config.yaml
n_layer: 9
init_std_up: 0.0434
beta2: 0.95
Each number is 128 + 32 x the weight over its row's rms, rounded and kept within 0 to 255. Layers, rows and columns count from 0. Numbers have three digits each. The size before them is the row's rms in percent of the matrix's.

# layer 6 attention value, 96x96, rms 0.239, rows 37-77, columns 0-95
085:135089113035119170136142167144131149065099101115165173147155112075108125118115076130130084070131123107129110089125167119167131134121122118094107147123095080094100135165108126174132136159123112143143123183082199108149099065151167143076078137092136088112041158092115130115110114137107158193
091:154200098135150075070187061176148150097157142097086145113157160113161124122160146158102151137151109216093157126132100133068129118128141095110168127142126086174101106155095099146132158082148084142174093046082118147153113169138103146134109120147085086067141139153133147119088115148112096142
084:132142071127169095161115131140107150166097172189127158099135085185107104135127182195121161145161134127120153103177123159097124164145113171128175137134177152195082103127146084118113136100146151132121106141085156172113131070092090095151056137120165151100105176123079069060145111148123131177
092:134100119142163111167128116202034145117050107180117156116172122129102092107151147144087160147169111155139189112113133178145134122136142109148096080073122097159099174108143141151116117199120156142114150108142139121127108105101140120074148136190138162155201162145116059090081142166140118160
100:145171176095102083065147119206151125098200104091182137123131137125117163154125144119091120124121072122078157172067060136117166117114139108108129150158134134138145160150156140127159159133145110128069189128100150130092165185139112143108115076151147132163145048153159112092140092144126088063
083:123074155069134185123150111087154122154105162101108151062110122090109097104159157146210128143136075179184102166182068158159156188130115123112118133115102145073141158142144169150122092164215146164165145154163079109152127093087135091168123098130084116107155133116124129135112135147164108145
089:127184196106104096106144211143127157129122076097133127125075091144174061072132147100130203130152104132130179112109168138116163094120165110141119122151200140119135164169127072099139126122077138071132103113171139180128088141181133159108104152111099112123076125119124076112119168092104170116
094:101172091144115161090140130161147136119144170175083108146174100191139119103129093142112142177095070109116124181069103119163121060170112107090197095065146177112195124059139139149123095152114162117152128096082120091125178143158172144121148123126117124178132105099178100127104144152087131160
095:174170121116181119135162152176092142168152116167152159140147141134131108125116102170098097093125092100093140204065145115135121192133127088159113173146138126115160104088119145182167109101202188095107038122138123091090114096108120124128148152102138111111120121167151073132182090188150111164
108:176128117146068097091107160167083126107186147089066110084130123103106144083176159077090121140182119140105124169194199152157132103095122121189187082156123128122141137177127153155137130161117135138109155126104155088202179179132097152141156123123142153138152142155138187121098109147075125151
095:078097160151194142187120132113100162165083120191172117165042093116116138129115139174130081183201095144096156145149134068162158154130134103148137166093120109134081081119116133093100119135106152118196147106118057158151129075157147119080135133107143093111137106108126165139146113136162106175
080:096155120131091104120182161149137160076135117176168136148062138201184107168127125183058156146141139169126091086144157150128161107125074080183143146182092172114106101157073187177193078176136125134100162122091166146137091121114113138120121141132087127148117155142121134136108159155161115110
094:127139116152107161108100206187119101124129135170112131103169137083088161111167063148179149139132096098135158088143079062129172139164109116218115126145123191139140103175113118089117097156124127153118126106139118154147142115155182153137125071170118151123114156174145072115153145219080128111
087:070087146112085129145112168172133113164068079120105162126093127127138201137107075141128131114063179127104140109080149117080124146135116096151123084126141141087090112131111132079110063128108094159104121170123149096208083132183129069192172111109082123109085102111135071124132112128150111163
102:100143193121066147152071103090076100120150159111119145134087167175097151117101081136083127108121103159161110155155163121162099120152149124105134125174112125150187160150135114171085193076139076126135185095104083081132100148169121138127146102140133042155131171168100154095111150149087079096
100:128108110117136165168135137085080087159079058089105134121144135141086053117149169152152161138074123131145130164128095126094150111131215166174083129120071119133147089113130220147179159116136113112142152066158160087097123105154101130135125133123137111066139140074131155164179115149128115080
090:154169131081130115147125125117090105130147169094144111070223142163158129110090113156099138095114138098116092168111138099149114154145138136126179210124112155189122088154142164119150135188143129110162119083155093165133151104150087109108073155190115076191072146075090172089114126161149141139
085:143163119195084046168142127063155184092160113150127132094146132131086116117106128104140125117119137141132115156120121072094117158110139110105102136161105125136155157110116110122009151114158195111109147150134118157096108105096146106109100103118105180073046111159162183110181132114078136102
088:097165171165122151135130117134130208210135162102106137104115125090140126121122107175117200123146133108169118107148098166092165063185126122144174112125223101154133154087126109165153104134141032156124131166147118144116151142165166121117101177095081183116126081133136122099127077131129139120
083:161152091162106143137123096086115081147174110149123151123138107125103136095106094124170088168182105111104088134128118159093094171174112181132144126103117099180098147109205091106187129177077099165140111177093129077120100133171130114094145106154093130078168227132104133173175137129159159137
089:168113131144141148091120141110166160144105109132138178076152127123107125144154153190174174188156173171132129110090132137144096163151136042092112156099119101141172107114158048078118125148111079201103139204138148111141193117086138098120147143142140131171111152160108120113117169099085116066
098:117129125099135159160144096089162116142182144138140123172154074016118087133066076107093172123143076113104087114058129099174090098132071137095121105108100102084136127093158182138120159113200175130071150121134135162101147090158111156118148129149138156140103110183118143112164100121129150107
081:121099115134134154158102108151083129168126124124117103163129130084133179128148180173203099138129109145095115143109103075203168109119104119163099152155134118156176162143110073203107191143198156126153095108110141165098112174068096054141131161089143155124122147102126121155078191115139139145
098:171124163118137054152133112102155118124169184156155120167144134151172088114124193112166161112164136113142145130117106109170147085147088112180114096135112126129145140122158171103052086085125073125130142072140147082121112140173145106107148166128113123053107119146192057155072072180127113104
091:096054129049097054083127106138198118107105157124168132110101118107110089114104157146149170104146132110136115154113137115122136123118117161095165160163094086172110142184124122078139107162112132132171105085063147119157096201142128171134133119078150190198149106097168118088117172111140092124
093:123141134063116189113161109125114094140091115135084126108074118155127125141084172071090108084129120142106130165115012082100136113143115089162110111131137112096104161153142136120107179134149091150078124077111139059161157175111125132103068120147114163162082118091109106103135108161062180151
095:104078155124092177193175102104165166145142127117107198124101141141119156092126166113121146121128142172056113146092121157147145078155142113156123122053086172089152116178145084104101141137142091127091142064136096150132111212123190150146091102116147132061106097151087089128105132088151129143
106:218116091129096095113182151135096143150173145141119116133168165132100108154121132113142175069138124124165129148111155160122156136121152154067169120184134178139141095102181139116115140118117061131123058103123118094166083141102064114121115132130146124059144036148148114161129061169127141177
105:136091161147133158111125122089132105140116105109109055142110164143099080075098126075156133136139147081063130072156155086148145148143098152102128120123066133097148128135118124053058159168119129111075140124190139114164089079176164157120120131130130153180154128059200111160096116091086146131
101:150133112082091147155085108122083136159168103114101182088099113185174140240129097105097137102068138156103120095147130154101155136065109098213114126160131184163090122135176131109098161116104161111096099101131113077145114134128117179122151088106090118083144131162109120133158131182162102125
112:204120163129085080094143065150133116125151104146124074096150170136180114162175130119155110144049144145155112151127146136144131116112116100160185126158136185076181159175208127124072088122105157134173145149123093122118135153148171068178162100155119121167104114153139103095116111152089118079
100:120153184148093136072157187139178157160149077084124170079088188093141086149095129099144194124124108182138154123117085071125146167109122150133140153110103086140155156119115176075133157081128117111096155090098140106157084101145137123060135127155095121124173113117141125126117169103130139029
111:063081109157131044100146120123137145116123100088144136097126130102120068144126099087128129169197137094144163124161118157162111118122093110077146138129096122188051132119148087101130064120058178171154141187066181115105080081124156130118160145129139160110100130133105121139152140091166165104
100:130135155105176113094183071131131156110151182102055140123116131187189095086160135117145186064147156120112145157169129176102123083113168130129136109110061118160147115142186120166082083114184144091129090099117129154115166162078133153097141117081129144147127134055155121118063144137125157112
117:167155125132140130114148098148084211122170109056111144133134108108129135144098115088064137105135094125122123082124116092072126175102104085119152103203138098128095132139060144154195156087182129117122103187128128127091124127088150142098075168144187127146123159073177089127104087144124109074
107:127169185124162097139049086158129151156120171085166130120072182124117153161126156162113121144118117116153100121108098159127137162111111103095111149126072092095097169184153086092093112120135085119163179152230077134122133139160096112130079184150120078174127083145103156120087127120160140157
098:183125139176158124171106147144064188092069115158065105141132135176136109114134136147145178076061120067114132152093130161114129131090085133200108136115169103071158114129150147090162100102165111119137136123141108109094089147140111114116210125159089114110081142111129056127172126153171133098
108:099036142165154190152168079087157158107128126052099146111117135110089079093151139110126140129150157185101114156173124129079040142119140153146117093120124086095123150123106198157160130159150115124103121117114121120150107131119089134129079126162156114095154128155137156098191073070070108116
095:131177168118096098148174095097176102168112162117089094137147142191169153155133094119128111102116141122107072149125104144052167086156137131123144097143112099164086149156154127143153137141130101149161192183140147114064070142089106152163090135165123112107203073150106201117167087091112135114
113:168164140095147154081146118106113137097152161123146121132139111127078091126114144154174099110093143141111073163115134150143085131176067175150180172136167134148130106216136143110168104109133082137149101084067146116080136108156108125106053188139099117157123210127158145160176053125121140114
100:140103157139131118067167112125138181089182133067159114185062162145111164147111053134129134115087139100158093118137178106119114106130134157133191133099121139129110103134131141131210116116051146107150105168087151145170099177144162138140181129128162069190161153123156125121113172105153145180
# layer 6 attention output (transposed), 96x96, rms 0.221, rows 37-76, columns 0-95
080:112107119137107176098143166105174178117079138147149162111091137079229106156066098116128099158093121103114124079119171155143110137064101179114125132151108117059111117119094163167139142130154132134115122132121126138085102097127117093167118155128095202050064109109126098188151150101174108123
091:119089140105143099092140141194139077077133146083149170094159163154111156115123074173180138085152096164128129117106144047089154103186149186111103133084093100161135171162147126099116091063136117129098136134083090107096176146135107105074114110162139131151098131142173074106189161119110106152
090:174129075150122057120125095181119137168133092183159164148187095199164098132118132100094138107147128092148102108174130135128084162156136131142158163146100111126123136152086099117129123113214163105177149157090040102103144044063135101167109161119140156118146108129093105149117121111120136153
089:159092135104154084136106150189112106167116103156129184113166124148075126152150149096125121153116127082132172093104104160134168096158094101123132122152127107153133078164111132149105147139179128196117160074124141104108123112104153171181117083155160114099099053088152093115116082168231131193
102:127154143108118093087114110092097107079220147051126180107172199082118134136078109165111170127110144088123132142126134092098127097116143125081135160089139135089165085162133148157087149137133088122108113148129120151122133204133114176137162110144038142168094139138144121082141155080100078160
087:099087122127114143128098158112050131135143133096131088147130119111152199166082114114161086111185063103126195107066066134072147178087154095170135126133168143133122108201129149147077096130074137106174123109130182141082164101123156113137149097101115170098119177150160161151096109133137116135
090:085197126128126085129120160109157146079160096076140145129128162144152112134126149159139150147153165198078163118120105052147188060133106158074132148136150102132170083152142096140143128128158123126162206178185127141133121168155208164118090207132128155136155110135128136159165141141145129108
087:076130170122147100047126146142122132143208135166125190130134142202144139091123098205152091162112126101115093160139154086145122057107175179130073117095112137058119130098133152111125094162093145128139095169157149139128163132143149147156095125121140148102126144049176119138139103178142081122
095:116085078133146137140102128076100164075134160143165125112174148098039149108142134152090080074060146185149128169166133140092165148116128135115162168109124084075120133079120141103127125114126182126174100128114101143128052101087137068188115171127132171123117172117166099142112088143156093151
112:118094138113135165113109162150090127138171209089147162097122126101120154034143164083112144123092158172112100149185179142180137088150142137170127129149121166151159116186160218146143129109133091143109157119111123111059156156125153159081133110171180173125135084106143179129117106116083142110
097:115152145131140130200134140183157133222115103173153109120109098142127155084162130204109131142136090141205166150149050151154149118114111092119155129167123155144123134119081188110094149152139168108138132139071100134168086072120122088171146133076125132084123101153154098154104179160173159121
079:046129137072096133153110157185145083118144150149140173080083160107172085105088145172109105118163114110089152134156111145077140171063103127104114063125137115099109122126110161085164120092105108116174158162131110179113109125075100127104087139159098139198138093085131130134145125079127139211
087:162164117123099137181126156151106130132077122145130186158173198177116108141085166108152139169165126133101116134170095205135112091088194133142088119121149115103081112153222126150141129082094124181109137144140119196110193135102135161158155113108175168135148114166140138143104173100169113149
096:131090129116117099159071138089168141080069177149087176166109209138146093141088111126114166138074143114073151121056097092158118118180165095146122131091152124116101163107187183072152105145113108108107116172145122150187091136116184118160122132084125121125136108151083171154110133097171132160
113:096153193141121174076065104107094161115128095110131133054121180175202087099146110100131129179104119165180091135122130141144133167150159149121098122121064156117134181190108142189088137089085146063143124127133145102066136152144140154134149130131091123143091162130113149107069125135076101125
098:152089117161071163155129111094108112115118068095084099081141148129115070132148129150201106089131101121166203133109084120076130129149185118141092123217124142125137107124109115140131135127128121123164164106112131131092118164146089179118127147160123078087157192123132107216151072143111065116
092:155177143173127096095119088161123149159119058086137169133191128110218128146160107160144073121113088127184131149134141126169145165123161156123167097166170171191114116082147151174122090091061180092170100093075132087110171128124119131142124161127119147160122101113128126164170124112145089154
081:138151103211168124127174119096095098126192084166175088109116130110124140137162158081124109115134121116167150106187145098148162150100147060149128134103146095136111147146177087079084091095090154158075149131117117186150101138142082137133120140155106123128094172174072062092118164123080134067
082:165119165104076084083084169117139122085182203169124143168129124106158165150078186148170158163130173132096124153120112127111203106155068112131134106128067099156157131129080118097088082168133100158154157157136145137132136161152081101129157212087180162154160128130129133095132134156145115123
085:162168110130135151166137128149134135112108084115136161107108104121077074102122148093196146175113097148166068139155127120109042130153174148185179135123122123204190142135117120113092141153091085114123138115113199135166116088161113132134143146129211113100160167131150130170166097124182180126
094:158133097119166070098099142149133186112098141166090148086091097116088189130090124117111172183148152080101173131107171105088111158102100115101125124143157122188123123148134121141092168084108100194116094215147127128179191158133170143121166126095158115097138068069105142124099141114097125094
103:145171143122120161075126073076131167142140148125145081177140121063127142148117193091129095094165100111137093158149162126104099104092069089112088086097137145108137169114064165147101099105146136115103103161137225137156140147104086120120116178197115081129144096171148077122085127160131146102
086:172133131146166130120181174118122085106098148114062111139089167111108168186149105139065146130188137188140166198181136074134137071135112119150134146180106152106174145137105090113147144114131109087123109155131075139174122119167101065146102083084181123107125115089146116153053095110135120133
099:094126174105049120098156071079110073196125131130075122137122099103120084119158148111105141117114105170140136108133082095123144115192107172148139199122153096033085145128145174102076096111116131159125182087119145154145140142115106154124121158105130152106171158090155082083072157142128113145
095:044112162168175099095141147122150099118148085105152121149089138114186143149105106112094164090138124101128156067100103142116160146158145106054177187087111115124126154153146137163174108142119097179111146135069119099121161145158110160058127109073116157139151058125165176157190101116110145154
091:134087124095118082141130163134167131106120123118131146173158162171214102175175097109117125139086095169151167075128116136151085093067174164102122117133148119107138123138096203167100113093146065147108190150146116144122144147087120139106193111123116100138061173161147091161111056135094109146
092:099129118116203132122113113140154108133130117158051104143152151113173164157137124111131173143128105155133105115076138113110143061078096072150154130124122139096120180159086137096158092146153128182154150111110085101132137221142131184135147147106122104144046184095149131205073178116135141105
105:191150163107088141079166124141084182188128098150128141122159130106136101072133124129091132067120066112166148147122160124101143154111149172080154087205105181139176118131152132119074165114133059112126093116074092085174079132124138134136110137161142112083155081161121113146121101155135141198
099:153117184094119173147115134141150128122169113084164078125114195189099097147059133072198116121126127091113145100179143101184135162152130164093096136113071129090154113143136141161069156143071172135084166120147157099144129142179172187081101123127079132162168122096142129152139132131116174105
097:150139120138110138129114117104070153157099175110143159110047113124151170189106126114050157095067099171049124154165145103099147108105061082171116124133168193175097143131208147097139141125141126124099119139157094122161101113101091156120124077133137092136176103153104094108097158161150119121
106:213138134124081073097086099114132151095151148177139099103113172122165167176121109121133150131115174166128125136120178179107129142129073152152176140150146101090174147148172105103052065091105167121130101201118158121151143186167128097152161097099112057161129123128142123091106085142101131111
107:104126149171150132096146168130172141104108059073152174087096179055122130107107189135150092154127162134122128105172172096081169110137111110168120163128113050145167149119201156068141191122115122137124089137161146135122110158139119115105155132102142171108117078058152091100124134100142133074
108:116111092197157068093142112093156110132098097103127105087106125087130102103143109093097170155136145079149091145193156140178118111116073100098121161127075143171053172119094121127120078148071154170101163184091115125123085102137130097118147139124153147043081139142122128116128134107138201099
097:120106116103193107106149130164150207132128179194099117132125155143173133075139109123090200059151142132120110136180168129118124096172165115104127150120141187153175156147134127178120111120191166113119064143127101128124165101085089119093147126084133153102149122058191118120143118114133155065
105:140096139148142148123141110070084183129149085092081162132134125097149153180082119108081086059137085143139095073143136127115136148133118110120148093144115104097067127080131140160139181118160182118137123185083129108102142116084177111109096140150147180140063179041167094123149073118119097113
100:113175138169132112130072123075109160180161116062108149133111128154142160111160196114126126172126140090145140111113171176185119145135121075113117102072147104105129105142148034175085107126124133101172103193195138162131135123189112139152100153110094098120147105154140189147069128131169108149
097:204131150164152109159100106126077200042067162128122131147127189167098094110128099138142122089044098097165114164113141152118125077109094106149113095148162098093144126122116106121146134087169114092102161080176131130105115080096125100123170110128081078108090113110117100173184117143149150136
100:091032134147116169168163114086134165100189122070041148096115144133109103078136130111147198097143154176117121113122090118120079138113139189127116132140163088090106131108130182124148167143131082116079105137112126131136110102124097142118132116129203132141127111147156170088188074110076094116
096:150178178151120089126160069107184138166088157126049068134151111156180136137142101135102116157112155098135114136125104131045145108167063140126138099090083103135119111167130139144132132127156124094159133174132102106094086085113109176113133140153118130064115091119110223080133066104098142112
104:194153116102166149088129115096085165139178139109080194157165110129099104106091120118146105118119117158087123126120158134132073106151078200147177178120178094142093066185122116112130123090124081144122083104056110131073111123169125117106120189124153171116151178079151138149142078116097126126
# layer 6 attention query, 96x96, rms 0.142, rows 64-95, columns 0-95
069:122093107121107112148138169181103095121130141198150057139077113184110148187102128105127112149143142103128111098119096098054116192147151100159130122183156164173083118165125126096154139044185150140158091131090138140157145096114104130177155131163110119155173172086123124147102132167177172096
080:153170147024058077114080083111137098127061157091131182086162139142132116130124166099117123136138135160122128084079121101063140141139107104139154083154167057111115111175143096101126123044099127136127105101140117117163133125157103069100127117097081087156133149102142138131088088146145091128
069:158197148183139096114148094137089184150178102106125145146128120073162082094139162137090170144158100134170147126212147114130155148112142181098101129124088162152174171094096114113122134118063116105121190171134166109096133182117111151152078169130119165076095083168122141097187135109146138146
075:113126167211197191138169135181161100175129067133112085160127097133087155186172122144113141111175105077138107141159134132184074101124111142110122145109115173152131131100103138167145098185146158176119167124098116125121153112130149173120132118157120191127094136118103111110191215104149139141
098:155098069038067129148105087113118056072106135168194193070128132105171103127106157081138130158120132161132077146115103125075121135088122095192155131162147092091160101161139133150098127056171163129148110094141187120128139098129113105115146088111123125149124159108162126108115092150148114109
073:145193174156106093149124161185179132137119119157160086159130105107148160130139105147090130208159058104169149149126093067133127122151056156075098088137087148125183168179119059159134111106150171137108101127094141138102146127108088110139130118105154145089043125135081140125142126112115085149
074:136093095123177112089141142146164107141097096182140103071109076102128177184138179152098128135139143061120091181142103193134101080088110106165177080158123112090113102154150179138188086164106102190112107103123158149119125099097124139089175105199152150176146111134085140155131130111161129123
099:115135107135076113134101154126111180059080169146137095134088176121141144097119123079156076145076125109095105118046097173086134118147120119145159138104126089173117088164164136113175049147130101096129053121106144155099146100115110171105189107173165119161071150127123132188132096156102125137
106:124110095114128113102106127073156123121110172129087083113104175114138139142098124131151113132111128119058146102084139170084136126113115096176141090125105049147116081128154144152178132121151091117132098102161127175128123153148152212075146112166165143218145108152095120213129062154136070099
069:120144101101070071148079137124177083134133131091163152073090176133225133183121118162142160146108090144142120072132119143121142130162124089172105133090127122090134064169128111126166089157198121152064085149160145146108144117126138126103160124110134127159160167143077065149103112118138066097
109:115150083174166115117147160149199122168087073157094073115096181101155166176119152129107113126133149131093151113071091162086122137155156129137159095140137087113134142192097110177195090115176084166142087123128152132120126123145108165118115099177140178120115117116085152206132099089193100113
101:058120144088094086099150127100180079082126168109119203131159093128131153085086088170147162163183176088137092161092132133149088151115124149182136117140083074145068113148102122101110123137167093153117095095158112057145097175143118112107151105121109109090170172132163133101127093126168087100
102:162162128111200134156144126175117184142110099195193112184117078172124128122150215037138145122078078157158094119138103099154135155130159144092158133132139152109130118137126119080088078133100102145127127143100154106134176133132157097129098132155128144099109162128133136104120187091115175209
076:126112097166139083132122139103175086196187134145103152133044077135112152136113154183097161138156061180108079116105138100100158190093089125139127103113144136072112136134128153144157159132104134094123115097126127162190199140110128151199123124176170133146116140179108114146162092147152073102
123:105147099164094166131150099086139089078095203174151095115140122087183151063111085105164156128177132126005168107101124116111105115144130122169108073120117130215096137151156164111120143129168114141133097103165107155137121112084141152073116097148130164109146122150149124171103107165103129122
096:105138117089164136138095173171150120083095104149218157111142134145106127130145113069139097203079091152107101110124131100112127149121113125114132086165154176082098066132131169074156082141139112161128100101103106099126168141105133147130133056160124134143094227132140073121105186153133136074
097:141133066142134145151156074103105143152096115179172081160140075085133089106127162128130178068117129150144111138168128075104147146144160155083128136154092206133162126171165101141036155103127109160164154084065128131151179083130144111157129134133149102120122125096130139114143080130106176209
110:125083119133118167089133186099122104153092087118143150154073131172147121133149090165097096094158070104145157144085120124151073126128154082172135213118137198121109159197128127117174175160104136082112112155098193117103135088084072151121099065110150131127136094148133141080158115142143177124
138:140099116074127090115174131141140156138101125130138114165137108161085136080148203151163116117167090165055131133164127148105170104148134145087144082118140167134077129099147167075141138143134100137120163105066142198141153163065203155142117076155123160179173157180093164123169116091149131150
126:205158144112081136122179174100120105121161134124121120100146167116175118134153135136125125177170144135191184134121137103139086111165117130114134114166084094115189113094148093108124137099140192088085123081122114075141156090153103109059197157064108101108112092140121125198114053135135150130
146:132095157144142103183146106090143129120097104111100102180119137110151068121103078169099067068100081069098135186120149120169094106089147095148137082103082137154084131095100158109102109166151170069103168091077096089147094105107116130113125096152052112115120140105066126107141160162118106087
135:162130176116112132123140063076171100135241107100133144106101137126120178072159126110160134110106128161090083142106146111128141146128100129132147082103187187112106124095087174150117153119108154117121143136158101103153163081133153112155104134032144129044119119126117168138183080124098102104
119:140125110203141118130143141088125099135176051113126125118124148120178127134128131112105139130083119099026131155125098064147120074120139133127144090133187130148193090133174092150135065150105106155152160065059119089147147131082110160146155136171132166122130106159156141159166143063177123112
128:128112078165153122068111088129107144145111180116074047088129068171123138129149099129157122084111122113165146117165150151078119163106113133069105087123119126078125116107128052156105109113117156104117126096037112118150110181091116199150151157121114139118117147085165090172150112127144059103
139:042112128134128077147150155097123121135151174094142138132133122149180167123110110149113099112099145123198170143175110158145125115108153114126146128169153181122168100084137173215140176072124148065157121175095160117193087140143083115147128171072164120089084116169145108094132095154104116166
130:142121160062208130118125131122054164101159100154123113129123096112118087084125175137109096129154064107137131086168059098140136196097120157107123163116125169117134115140166163144094168131173144086133089081131163129153146136139063159122184095121144099124060091112157110131106188170102108164
124:124106132118148106109115121087153133154052095131136128147146137114179125114114146066143083150136148073127106106050129186127127138080174172146157143165142102054118131130150147149116174095129098128155089060139146042084118143112135132191114134167093154081160125179137171123068111104149131076
130:080076170147135094114114121106189139169160116121099195154133132173170106128117073097130175142084106131144139100121031169098123138146112143092165104168042109149175180111079146130114123121149136102139149049097112102138125108133156158118098129151121098149101199136164139143095149112187117132
128:072106156075131152122070161140124134097116168160158139192142156179143112107125138120155124150097167125131059093110157176106024073113209106086119118142118134113082094162149171129125090095110097151118136099103125075141139109131159181116153095140104091102131137108111165189168142091128147161
138:081124105200164123159078122111122116109164154089103143089158150095116160128142142161074165160133184119097144135177208139115131135155093145123151135151137142086141125127093101069122100061126201064147104150194187143113166125137081170105153153068093134140161097163175126099122126121100141133
133:107133157100192101092145141166101125156060119184102089139120120128178126128095195115147143146147086120113132168062147156112147095130174094113124157145102154138143182156085133136176057201132165142170094127155135136193158120170098200091112127206121139173115142130119149151094105134122141128
132:120109124138150088123103124114104097135082104197129179104122131108106143113062125161124110128131111168074164077130081108116180203199192130160148151095143138094150077166093136129075143084124168160129150137136078099120060119176204102128143123111105126138172098069126095127110110133136097159
# layer 6 attention key, 96x96, rms 0.149, rows 64-95, columns 0-95
056:111213125203132143126108125120121099113142061063172170116182132099113116160160160149165140182085114118151152074126164095187171128136125152122104155098162143161112076091121170127086152126073173097139143137139210170098143134113093162107142132136093150144129119116168156135065167140108109121
074:186111178062111137137140115097121137109085114110118212180158142121139081082155131119151110157124136168114121147104134134152130059201108062125093110111189126098173132078148140106123124106087163148147153142172086122140090135074131064132071100101076123149161138139137155068121106142181120121
059:065140107215145124122146135138157132144143137165119061132068146107101113134201109161099100116146179082115122119169117176133082149179133162140147187108134111134062131150064147110121126082181078114136148137138100117155097143139112085124155118177110169086090177149084115153167133145123072167
080:073189061237166124158150131137156109164160101085160072081101126145123158169092154151151142078130089086145113063125104125127132172139063171129098102118083149160073148121132136170143118149162091107086098120137155159096141092145149158148202148133131173123152111152114133143144136128122121151
091:144143160117118083129169102126097129158098125081120205176179141129117070094128143131131132191107080142146166151164159137160093075164171091120074143104174122117196139091112151102145170125114206127146154087158102153161096120121136137115049094077089127122160097153158130123158124085142147078
069:192210090148123088081161121101125173128196153100175150198134139119118104202192182151121129124108097075081113135128156143121123129147187074102109149144152147126146115190110136121119148173136088182089103109125113166116124132118150146124107131145141108130112150202110070155183137133143154129
068:077088155140146112128087149127094130155122084113130109100104130151185075182067160075153129162135128128130163046129141059137057129145176126121086139162098142115133138145137130086109174094153143153149150112125101102173132154091146096205082117138123181095134143128198078117125144083107122078
105:157084112098082122117122133052109120087135157149100157149110163112112103126181138101080109191166150177100109155135138146111138126166208125159124203085196055164103115149076128086109165082128141135157152120174124113156071154164095124122117074097083096158128131137106106146098141160123100115
091:128072140044075141123139071101119103132116135176068130174101167142173103093101120084098116189123127157080120138104149130150063122139156147148121118111148056202102094171110104087088127084122184154140146152180127100152074119139124072145122099157128105168133116105139110161084132122157134089
076:154115095135172130072143108101122147184159153176148070135141085134091153172146126131119087209156096120135122120111094141101086104135114119167096110177128139138070119146098159123164170094089158071079107066219114138127117084086101144097129126125138113139110077167076102173127115135096141184
105:159122132140098112094145100107196084115080107145061134113139165104169094121126109161102096155130135106102188125110102088182057110126206167150173143083119123162144133172071080139098141084166154154113091100164147110083082131152116110132128115115124129179124137095117097133044171096119090100
107:177109139140150120109097079122100156248107123086125150119157121165150101100060149097115164124121125131075162113138125110161111126137104104106134169172117137100132162105117100137145159191125197106121153100193050128130151078123121106107131174089122106089132098142174133138210105086151147138
082:103116138148103148170083149142151148133136136081184196137174062119086119145185121121112167150145129139183093198167090125061165140098140155130105182133131117160202163093130151159138151121093172130145194121102121119071135167147119114089119115097141170119174137107131154053139156122104168136
101:060075130113111088084116145114151108080162193092099133193103133129165110148124106138155122166152116129077136109076138144108074102138109179100099111149133098169146070172127138110076123080132075164135158132100112113156074151138140084130071069171108109136125138072155172143077115130113096067
101:151163162154149137152078102099143126152159202141146119089135106122097084111149101144057164165127153177127137212168135085157156132166113124162141191082142162132144199127089120141099174125057137131146121107115153163149115142091135061094107162158122167090113080161160102093147136103103145171
128:163166149129136156166101116119089170156132088155193114125133124169086099099133192090111187120093115157102103169178149147158140101154135102124157139102136194080107155146167135123123125158148100151124140129077139121162190076083149169149198157091161068103088071163145122150142123137108203124
129:164152149091187123112122101126151118195074102177125111127141128098109128102146138127114127173162164154101108145121160136126095123190133123182142148132151080101062157131076138119162189084139118161099133099148088136179108075086157108134116182122116059126150137158081076143077175172186106081
134:108110140123117110074083170079204063139109102093110131098103134138169102155151157146108121125160155111146162099119125131118070115099140194121158075100195148113133121149124117149106143070190103204136139138046121128099108095109131067140129108129121100095113115068138137120084111077139086077
144:127120143101125090113143115156160177162091136177120167167177124202136109066182118113150114106129116135142161090141103161130156169102167074118147101151105157155133170148118208097162171103121132177168133090106074186067167134105185184112135110184128136167084141164169156138134139133142127153
120:160102134058078165176120164154107120161118103094165148100130155141147117082165140149144111140163108151144170143051176145124120128108127177077101144166176067114135080093148113118114156070155192173159205155119094151094190102118166179133119146111147106132169117110133089149130082134168117134
132:147104130084121134081065128082169121131089136121195105153136129140165111145113104124096067043051118071127131186151119140074122158128117124062112123142113105131122146122135119114129084143178142116164164055089118081138094101098103162146112046182088108096125163097154101121130107105144127135
136:106121157159074119127111050092106169179152100147102182117131153159122133075085118075103153161161110150156095087077152119080109196113122169143150125086145184094115181103104123126108171117143157092132106073158152139127105100165135138154130128062141210136116124167128109134093106084120089078
128:165110098087129088113139132154111147091103070102098130152107119144122116109137085198156166170128122137137094152182143143080139051113124148139116150170090093105117161070146117100155137193172083085173076131150073091155177099119128115162136091216157190117118132104170107124102151110117111106
127:118145167171144116121119149064144151118143107060125093096186114136149127158153094124127074146158107078152118098179092157175111140103145123154115164050128079108110156124138081090099178151137165084109090136129132112086136190105075184054130157125105076111137143083132080104134143123121062127
139:076144164131086127186143122121117077114176138124184148117118133118118130142089139143114088066075106155144147119157148111172122131166117090139186165127133159032087111183137137148134135142161141066098136173147073145142078080119074157098120105080132167092102162150150072112151169134088151168
131:119127130130079161105184114155108101056186060099122097121134100133165127122092101183161081144141134140122125085130091129123083183099138145110136143103127198066124069137168088141124139096086117107164149114153149134115145054135145099146137112117034112123093122163136094116187092167159132160
121:058129130123124150094142131130134128093096122115132130111110161141092158139125112115189072124146157068161100143070140164141154090083092114133162111167111112120131112090093164204110137130112089134118071077157141105077151139137167200135122113175078166177115171144087131068099181186101163090
132:100122124147108174127076098103097096142121092104152121119112153131172043152189097116129098135089113162183149105118099160118153078154173174135128130112123130097108147104110094164135107153137154138092091057057100108111141162114083104154103167172067105138046178160136189145142118138100088138
126:065126130095148130121102142161129133110119146178116163173137148166185111117117118137185117129081112078164063092080111126162109143072147174112141143133143144091072147137187175155147119128121088115094132083083134072109176104101170103076105082166146101103149121081101137126126206090090089094
127:095131075151155150132136110089108080129157151144095150161072100077106150145180150165109150098159172128104154114199209162095151166125104121138152126081169113112150152085154101072154162112167137170096133071200119144089115085145119108104075128139138104129182070160134146121095140166084123113
142:049152140090105122110128125210131145151108138141065065134145117155107104151126206118136095122153105082114164178091100155130154135073142182117132097067142133151148126075101092133200046159133118159116115146102119125164102124139089158074105092141133098175140122171153115158144170147126111150
122:128112155088146089146059140158167130066158115096137167104117191144064111103128102122121130127115136105074206100107106134144128164165140172150163142105131092131152093110141115139095155165158130137133133114129084115075080167072208090163129131053121159140130078176095147147070131127140126182